Each number is 128 + 24 x the weight over its row's rms, rounded and kept within 0 to 255. Layers, rows and columns count from 0. Numbers have three digits each. The size before them is the row's rms in percent of the matrix's.

# layer 17 attention key, 96x96, rms 0.0549, rows 0-95, columns 0-95
077:117117099096097131138090089139146108133092182114172118176084122131125128136117123142111078115091142115131154152155101118132142114081119132109111167148118162135113104148141140090141143141156161163165128111140140154122140146142134122090151145100090137105149135156169089079138129137116131101
069:116162116121082141132138120117123145120097176136136137175098087157142133130090115112116102176102176085132165162147109103155108132098145101110095130132158160124119091147142124128154156129128172102145131172128144113114114141122115085113118118111144150107167167140124116089146122136105137174
089:126133139132127164113154132129100145116111147138144154136163147131100124200116117102141146130153157121128125133098136105129137133128070133125126117143135112168126092162154113183120093124136147129120145192149132087192118106105176116157095134085108110147123137121142137129151139158145165166
069:123140050133098073158171137098135128098121106140121149148130126168146144177131117081156133134139136095129164109152117135127108151124174153115139102105121165136139131128163117142094112138099176082140121129124125103144127140121122107101131120126136186145137127128127121150131121141168127187
059:127129170145160163114137187100172088143141116141112088121128099125141137111129150152111191096142103137128136132133112176119131125129107122134134108111138090152133121087111134086115119127067123128152088129135141143147162129104147142163175126109138095140104099140135161137092101100127132087
076:142140115115126095153096125157115184130124126129141143133092179144090125150144112135145097119097128134113094104083177097136139123099151171116150151136150161113160134156095110146181120144175149163143157084131127128152119117141111146102112136152144150135128128077105122125147133121093093157
067:122118130105177138087116146091128112149136112127136114100117121132189139138126103111105168090119116128119135102123122159116157119118133201151160140118134092152138124118136158105114122185122093153135162136190129129176145132138172167131145090132099100124118099122157154137116129120149121104
067:108136132139113087142176179086112115095125072127115142164130123161153129137135163102094149102168129111141134135165114144110132141105137110123151082086137153116139125129117115110151080142106164086169107126134114107157122125112177153128149118138152130168104124127133107165092089130135116139
069:138154165119152139083143118104110139120133150095119149150195125157160119121113135148089153116161123112120100126149152143108150146062126155138146130155127132095089168088100114134159143147124161082167139111137106122117139117149160143117091121146149120146105144075135119133143140175106115122
068:149110142131137132080089098200160135139105127125112147102121144147100098140108155124161127154148103161138142126126155117128146108145126114159106119176103092120131129161072081158111111132134140144158136106093140114088128155128098118163085122142112115079124133127127123106158144127116119076
079:119163158128129135167137165072138112126117124120138100154157096173135143108155133159086157105105167080131145181143129175117138142133103066106087096121133128127134075104152134140116114125113124084122128145141123145143145126122157139106164121096162131149137116136123107135106094111131140155
062:150167102102117122108094083149142135127112144133131102160134131140114132172137106097147126139146162089127109123095170131123112153138124163137107103153116123096147125154108118151090127109094153096122139130152143090120146103134098133132125089119168163130143103104152120105179196153176152153
083:151175089128106135131139124096158137123163070119107113154133128195121118162144166176129133102137124132134145138105179128096145134156140136199100121118133123119145118145091168133108124099102118094112133103116120141080124098151147123097152132136162118137116131144111169149106151136142114115
074:116114134124116177180151153119155128118132082143144132138065125119107121170127125125122109135081152134135146115105137119130103109150106145159101129088146179163170088114113090113096109128103138139126137159120151144119130074112112121143164162100133119136129118126164143085142150087112090115
074:114081094122134104142127155160092146145068128161147111096116116061093144093135072115152140133124135113134132104119077113151137118094151126096163135133131123120135133136164122109109098135162107161101134163174153117176139146108115114151112130126112131102154136154150098119159135144147131118
090:111129114107140159133096163130132139102121141146140118119163152133134113113176107143132119128103108127140152123161093120127152116154166078105148090103169095137106143057176164110076119122160124144087133136128101119132127149128135171123162153142143083108124125160104102155150133143106112100
067:125151134140137089162189118124115132155104094109133101143103103080129160141138122097108170096130142104146138146144104147136100097098106140140110098085110150124145092174129115136148120133098146130096121178136166110149122077127155159131110119086137120138106123141129176138119111147129177139
093:126129122149134150163181161107149112165108108137106072109144115138117119144122107160151119087136117118132120114112079115132135169139139077096124096084114098118131109084192160109081100091128123117108108089117114148143115107130116099144152145123150159148145129146113142110120150126171127129
085:126123118136100062112159083164112137134117125124121143145091122117156197111111134102114134162124143115126145128128125152116091092113142114158115147135117152092135144171085117104139147153117146077149130149118161118153100096133121161087107127121142129091115148136137162150125109081087118093
086:111098107142125103151121160107132160156136071138108086100122126136127133138151083151178149123152085131128146080122139137161133158125176089125169104109138106125164128098178156137104099144149139161103140125122122168077094141128117129152132148159143138121136121124094107124113142140155147157
083:147171142109108114128106136118138117139094152128121121118161129158097127099141167128103126116130186099133112182129134160088132138118074136145092093165116124122149079149102121137148104147119127051133143105157107131122162130113135089115113100118165159151155122123171106116133114120142113150
075:175162118129147146115109127114127129199117146145124115105159149118102142105154125164084126100141130141127099171131165141122167141117112136139139158146136116156110122133127131143210155111147094121113174091132086165158125143123145118121079129155139101154145152149114141129123108138097104146
085:141156128138100078108116126112130157190116133133141071161064132129154185129130116139116159127093118107126125145118148160122131096150138148146125159148157129127151131178081132104152136163139155127135151147137164145126105106111131140090145124144133135111131118137157186117120100085110139146
062:133108156116143153141122155125120152098102112123134175150154127128123117112134175114120136137161171110128164130152118123125123116114107083115102139122148124099131094107132130184142129132168089147119139147092121185115131145126144125090110123135144083108108157097098130177107104080067100156
057:122146105150129101086127088162161120117136095119118093115156100136157130136128145126138135127146123119130134103128149132103134130157138110171119082128079099140143144127123142141078102127065130127140137147120134113072130133139086110170120102144096151089128111097129112086100143175178154096
061:136116101124127117130111099159136164099107118132136132126161141085073141110172091143124099131177166139140124110110159133107178142151143108137146110119121138139145100113164163180119099074176114126092140113153112144140097148112111107136137161096122118132148161140091132123112168129151127157
119:135132114141129158180149128165158090125110111146120123140115115107089109132094142151119112110129181150147122133116096082134128144120123126125134083099124111113111087135122102133140066082133113167173145099157185121149104126144133084147121182102110141102137137131141121125090142152102110122
078:130115148128116092157129121184114192086124114128146126181117129121096147166157126113177075128139124130134139081077154081130119108157173108137131134110146143109149133149119134140111117110150158132126111167140183126134076113111121130131101130117109116117116133147105135131154157147125159152
072:132152150105103111160158130084065136164107147124130147141133116116142141131124131122109130123116135091123112161164098114151115143082109133082133174154138137112114117166154112112175139122148142137104133144125143093157116091134172132120069120147155137157109132114117121137178085144113151175
061:188143093126150172108101118131120167126136161145144129127132163104109136120160131147123161133107148147119091162097121092138143115126115192123142135138159131172143126111116135163139138127141103151094134141135104188128143124134111138141139185141161114102141127126097196151143159153125113150
057:127133119164136109111079130133178078124132166121128128138125086165098135113088128140151108142137165112128163155170183154132116180133137098108120102131122136125159108159146115147138142143130126136164146111146114112153101153132136107095124082112107133151125102064143082112111131101149118146
071:133101102130125159054164104155109161149126100129133143107128139126177118117107168098129152149157141156131133122114080109135143131127142078141132140142111094104093164119135159143102138117132116139135167125098121172095131140147104138113118146161112126075129165151082165149099138135097134114
077:122111091131107103108103094147138149114147134119125156115128169110130102095135125145123135140126073166134090118112138145125169134172120167164165083120132111121104164102088147110082114116154115126132098097093123145084148147139069132142159146134118111110115161167100143121132152125134126085
075:119094122145109083157145141105120136119160161124132156143082150120179141149124097112129100133097166105122110123143138125138092110128125172115131126104117186131159142083153085147143132164126141127133127130134148149156109106154121171101152102115109170156143098080119150100129114072133134157
086:182150151119162080146106069142149134110095110147133105120114147136061134159167117114108133131126099145128115147108176120126154122131099162118136150133139130135141104194122131161150145147148147158088110121136106143167131166154157148142124113108122096110117088130114118123142110147088134118
062:159145120104101147128116126147116137159106090110118151121125113127159142107104184138066134095109113143141145152154084113111163120090145117137129139135121115123102116131123162127148116139119114154135153111117116150123136123144122119126099147187149130064130184097096094161099105178105098103
057:130154154120100115116180117168121152156118161153119090134089146156138128182132125098140144149139133114127139156077121125151139109112119125119113172126146119132098115148133113109139143124118202086163129137115142071172145152110155130147120106124120161117146116184133141125150085145134133161
069:115119122111134105105110103188151114091108129135125108127109157098082099117156104134137106120153118145113143116122171119121156124157130157161123110117119119123155124135080130166126118103133120162091113148079141120114169158160104167138132145095134092116121144115114129079172180157100126087
066:127128174152161200114099114124109114129172169145122176126104136123159100118139137135119139108083123171121120151102123125144132120170092126145115169122117101133117133160103118144153158139105095174110115133079142120129142115150123182137142148131119097130126103132130167118158145113071129112
075:177164156135124160134144114062131100160176129126151132083125103133172149122125156130112148116120132128131136119158119120162142160110114143115085129104116152172118140100140155145160151091118118128094158126129103176145132093179162117105127097142139141145128125149083130161127122175124135135
082:141145159148162145167104174087111155128145114174115166115156156095127126153166109113119146109138169116114122118106151145109171124138099137135153149101135103152143105127140125153145120147125083134120129144157110118191132115115174129133129084174129114139138108073115128145116107099095099150
096:098107159163173111112115163107166129093151109143119119135130118143118108147113093091187144118147132114113150115126175173127116112170136081135140129142148092145160122136141119141094126174121122121141118133126126115151106141108137131121172094126085112159119094101150138112113111051125143143
068:169107108132105141111105120103142162101120107133145148120109131146128104128088097098121149113109114104114128129142119133120150108175143166168122113143149119156148140160105148169101120117119128160109111180139126180124148141115105069157154133136109115079116138118121195141137117182140133170
090:113137135098150161122148121179131100134124156134138104134052109084131172128153146145163110148142129145157156093122147104147096137110099168138115114082109104132127126111104120119082102109137131145119143123151154110099159140158109173129125172093121121106105124133132134091113155106163101094
080:113146117130129126120147143198106114124124169132124154106109166108132140145124192125092106133140124163138125102132102095121145139137094162099128116096094157120142131139119126136156120092127133136150100110124163076171144116085098147136080140138138150122098136126127090144167140165124094080
071:148131148118129159120102081112095144112154127125119154094166134131131104085136119171130157158119094178131079138101152128124116146151134148169151127155128119120133167142077116161119129140119090112097113142131102148045143121129105147163127144126170088123115121131134122146160152146118116109
075:138117122134115120107103144116127113119099138122125122152165118127092080103095096103088136093122147107110107124158104169103150119130116134133131139179135145098110125105130125077114127162089130149154062098085167128170124109137127078119187108138127114142084135096131135115137126100146138112
087:139122097158069123093120115113128149129114151116126138114144128143136114101101099148095151137090132114103104182113094152109137079158125151135135135164155128132111139131135129096086136147126129115129102159096134191093138144101084090145157144150163132098127170137110189119143127149133124116
071:118147128124121185124172106072087138107148141118141202108162147117145112143107130130102128142111121121112107131126122091129102122104095188131115154127129172147116142089133123148151157122108110145107118162121119158108136081146111105152098167159146116145116151096134128137156148157097111152
090:114155118149081122103131112145122121099118158130121150112094142121125151129081130124142133171099101126097095128117133130117133121155161179170121135114132164098159155154066127125154118141164141125126142142102152093103123131120088110107113156126158118108119158157139132136154160113074064100
080:128116141130108120104131092152127109140079156108111155145175117097106098111074103120116147134108147099105058178138092163113160116099129125116146141187143125105119125139135104131092117136142157129114105137134119098140155130091129105151090125117142122120096121074104131121181132141110139132
077:108143123132136091143125142082106089193139144142122089155107118105170176148168113149139138115132118113133150133144134148144118166163124120134140114073150120117109101125122146088162152096162089145093136160126114119109143112115107166113128115154154166170098121105105127121108116095108134162
110:142104129146100143104115141096175141076149096103099163167155105125091095140088104106130148104127162136104104160125127141104151077144159111203129159138141143158152148116136123163111112154090146127131125132078114155114116117124140090148133111125089119146119127119134138116102117131143126160
105:122099126118127142111135143160118126144106114113108137096109147135126172140172158138162130160173074100125160071140162136128104137063113161175103102125089130105113134121140124116113133143111131137105142139147154143093129080133129156136083119111174101115110141121118142081128145149153103109
077:124138108118111133179136124135132162123073147128162152154128151141073137161132123128123072120107170092138150144110108097127118118136109096090104138142137136118128073148171162132130139092167123147120134127124142159174121128101104074092116141109134161121167150141121121114135119103104126170
058:127169139078128112155105068132084128127126140110150099121156098156120143121141107159116112153121129108150130118152175128136109171120134146113127128155124152105108134152107133133107138101150132118107140144175153118045129117119091133128111109111168141128107148138143087082184141153141138112
069:137147161129132099163093157089097166121140147134124132140119151097103130078119107151153158142073143117119090174127130143148121128154135169112159109154154122145174122161119132138122122142150108133075117168143125125130123109121131143136119157144193141142133109102114152149166116135145150188
060:125155151150111121163092143143142110123136145113130052177097127138113144157137123140143165113083132100122130139106126141135109103109134153120132118124154126125170093154094137095132121180104167169167100158157142123102144124104117155135183112098158141090108104088140138102139123122144120135
058:148106129118158147088132101156172139103099095120133144124085129192153112169143168076145141128132142125138168115098119111124140103184123090149077125117105110111134112149103132169097136132136116133138163134102140151129149149130106139109149106097102126084150117120132143125103142096082113121
060:140088172120131124128108100154143127085117132131117074118137122155137117119160153122143162165119124144135148151114118129135087109164110099126099119133119113123097151119114108143082145120075142101110114181103131151055158157128101146142159111069127124092124112162137155105135121116131157132
049:127122142131134147090122166108110129145152163177119088118130146093126124090136109135161174126144117154107079152109125143139150142145119140124165139150148067164111162131115123120147127109113108108104104161129115114157114131138161154165143153151135099147136125189121191126160144131161158124
063:143135119139131107141128162106117122167160131139118123102107147074117155096129129165107139084113098149119085162139109138130159133110126165108165127115120120166138167126156128106159101114114120158114129090142124132191115116137151142142126162177135145155125116135105158159110091169191146137
085:136121082155116090123132100094104146160126142147166174140110133132142192154128144112120121169088123140121169146154129149139116130121117134122147168145140125126146152155134152113177122104144142154141148115124172162124101100084101097116114137167121169096160128137121167158129097158126148160
058:130135142154117087112123143199167100169144122154105037128101114104118148087146132129131141129151147143122117156131137166143142145128157070123138098109136102121118141133129123102125108105115146098145119106121130126134118155122128171125161123118134134101126131182086139148087104122163136109
090:150133138100167159135165140105099150093143104145136103106121106140123184131099140145151146154152113171142211127124126131093091149090142114110093130129123115120122119175136096102125154157144163122088136141147136088139117070133131157116126109117120117114121126123119147137118146102124080102
192:110133116130151149125165126113098143104117129168106096124092102133125209135113141134176155138137112147137186132119117109096057140111150132100096128127109096116134110173144131100136123143141169120104149145155128100133115051139150136100119110128146111116143123129126131139133140137124083120
134:157145149155112117150117140159172136132129106083190157146171138101100055108125119107071123118125145122089101108126152150134165105152146136145150137140121157162147166115132103144104138128088105089132117128099126117125142183140125111152151124142121140131116130137133130183130119102124155134
134:133125099098100103136099116142140098139163126099109154104122133142158080140116109112103126131106144111119071129155117134196172118119095126160156098131160157132117130088083137142121124110116111157155125105104131120132126178112094106154138177125093152158100150111115101092140129135154150147
096:124138107173133168115141125100108127117077141165114108142130107105092165121124123126154141067134137121116162130120117120104110125128180147100152146133134091098153082151140170108158133159161120099102124157129102118120109108184159126116128144165164076129153147132104143130144139147108099121
192:159128135122102106127099139146156101159154104088151172117152139141135066134138137111085096118115138096120072112149121132171185124142104116163166115123138135150121133101109134146124138114099091146145127105101153143131140211118112127166126143130120130140098133138127117130127099122136177146
135:127149120140083111122107126132160106164135121106149172102129162130149075149119132120069085114091157093129081136120130123176159113147107120163156116134141141156125139113099149136126136106104090131163100104086153137123123178113127111157128155143114148134110151120105130114132111122147184159
094:135119149133108113172082157107158110138129125120173125129143157117136080127147107130103119097079138092115079130131136149145167100127105153140138111119147167132145123097096119134134126173120129159141106109115115131127145185113087126127166136141123174149094100087107129084113126102118140176
138:150102150119094130146108142136154120138143137096165134141162116127137052109114103122086110113109145096122067121109128138149175129131131113147171134129130174142123164088124131147122154141100103141147130120098144158116131200126110111149154149102107125146111143127125157072119146108131154146
230:150130133126118098122091131146151109167166122090159147120152149125137060135140115110096110117115139115109084107154152135170192126139109123169155124123150164146107150085099130160128139110133095149157110103103139143133123197133110143152129151135105154133110137129138130101109104122135162167
139:121115116111159147103149127126116148105112110167093089124089112137138208119126131132190157138113113148136180146106119115091062146139137111100100126155139099110133121169136140120100110143136148116097147156143105136131140058136161147115118112135152117094154117132128131155128130136136106111
204:110132113146157162135145122124090157093112148152091105131113095130105202126109137136165143134147125147140164149131119109085069155113147134089094144137101100135148110160146113098122118147141159117098134150157116097123130048141165133105138130109138092125146129130125127135126149149137088126
108:120093126154093136121106147112162115156144144122157157134192170131111090105116116126088097124119135118108095130185143157127158128100114131128163110148179172145099122117149104142073112116132104125168134119139099134124171179124126087145140141147131162131119120115105103158123121148130151127
116:152142128096105086156089133123131104142116156097162138112143125109121091113142122127104107114100118078117074132153141123177170107157126125150178118117177165103164111111101137158142128121083100117131102136095138153142104185135114127146151140098160147152117099126102105117148118121123141134
116:088122151119154133114143113102104153124114116168096105126104097117097184099137113138149137148164125129113162154131144111102086165106169136096101131129113119109120126167149160108144107149155137148106175139195116107111126085119179122091122119140129101119146129092122107151112134135122091154
212:149134127115100110141096136133147096148154115101153136115170147105134054123144121107085117101118146105116092128152149145167199129144104119144162119125146160145117144081129133162119143113102098136147115102094133136115130193120089118150137159119113151132092140134128127117126100138151173137
110:096113170124064103137081129116151122149130139115143166122148106112141068146128137112108104120124157119121117117132148139167173092142124100165138113126161151153127113086131103140128118112116128144166112124105145181114122155094154105149128147055111148152131118147128125131177135117129161128
136:127122116128104112114099100158169102163114113101174163115126108145147062124136105133123097121106154100117100111138138131163171117157123129157171144108150167118101123093118162153129141142112107150146121137101151162111142204129098108150155164128112142117123135095102114087137108136123141125
087:160143131110116142137094128137137126127123121127153117133109166115133105138126107162089117094077111096133079157137146091167149092131156156122140159110161194133124132105110141158131133178101149143170130099107164155126125170100105148155154138162134131117118132137165148145121082111154147148
194:159137168131113094128103132148163111156148114096164155118156147116136046126133129129091100118100137117113079123132143148170189131141100124165155110110161170132123140096107133136119129135122101143149124107118131133146127194129094129156108134137106158145111124111142123113124119111112179156
117:099113119126137103101146102128113147154099112161108105147072105121145187129113100139148109130149090116120154138130130079141120146151172127123114123123141113132090107151138142085126092121130160117120123146133136099127127057117178084112113114124134085092152127123121148183116108167137102134
113:109129123140102099120113139128103096124119123084146133134144158109124055135116098136089129091130123100110069156175129149173191102120146145145137136115140163112109123082116121133116132128098103141158139125093094160126125190125095139128157152126106156124122153124116121142119113124140169129
162:102122134126136138119167124113100138109086137156112088134105109122127206128110119131179155125155108142141178139126109124110055136125159136098095144134108117093120115173141156092129111141131161120114144143148095122124126049143141135099117108128148097119142123121112140147133134139116092118
197:116122106147158179109152120120097143109101117163095139124102109126138195119101136143166156134138125136148164155124099119091065134097149145091093138132104097124133117165147130113131126156128171121122152155160115117106143054126152132108123115125137097115159135136126142155129129138114084102
080:143122157141105130181102133091098147113159163145140119162128132092102131121174093132137128127116135136132084127093145116127134107114108185142167155119171152155162123132125094130166127139146127126096100142157141141130111084105167155154126146095142082165087109135124154142168138141135142153
071:115115139150152120154109135119161121114125100130128103151136124155071138163156125116166135136131140133127164130128155137129125106127147192142131156125113127178177099113121090175124150152124096172161131122125100170146116131115149103131163123167107167136168113093168131115150103115176119149
092:106139119133172147148135087094093127085111121129115135082111124092105153125116128158137140120130122070143109115107126127124124109170115118125133110105106095120152083107139169145130119109071110113098132163127145124111142090132126138128116143057154068117125094126121119168141121103140088112
077:132151090148090160140191135199131082138125136081130138128166138142077147119129138133121140153134121147144096148158101128106118125105124128124126137138134154137084163140164089122126106112116135165112114089114098134120138161121106084165172123141133158103123161154104111134120164119107117119
067:189103144102131100142072114156122132126110148136124094150142092109085133112152126126150153161151178119124111160129158120128115160092135151103154134130142121140149132159130114169122131165110136108117135138173104108120140166117160152116126104087159127119116106085123138134142115135163162191
087:144103131152139112113126138127141156154112119156136064159114152149095145129142108117190138126096128126121100155109150141134113090128121141089149124141177102100157102135133157121118137138185105120137114150162151208157154126109098104113112155130165122114119110102122187129136125129135114131
088:137086129093101069097126094147119146140136089133123130119103139156181109145100107116109132123134112149120166124106117138138146108130135111154099132135157134167061129109159108119102113178136182096112168123085126126099161134118124110118142134121091139103147154133164168129123104094131118118
097:132103130141109135152129167136119164100117189118129159109149094142131142151117148152124136123136143163157151115127095113134135117131126100125166159199158112146103127081164120118124167118135151101113091136112184148139135097147122153135160138096136105102116181158139119085154098109130133110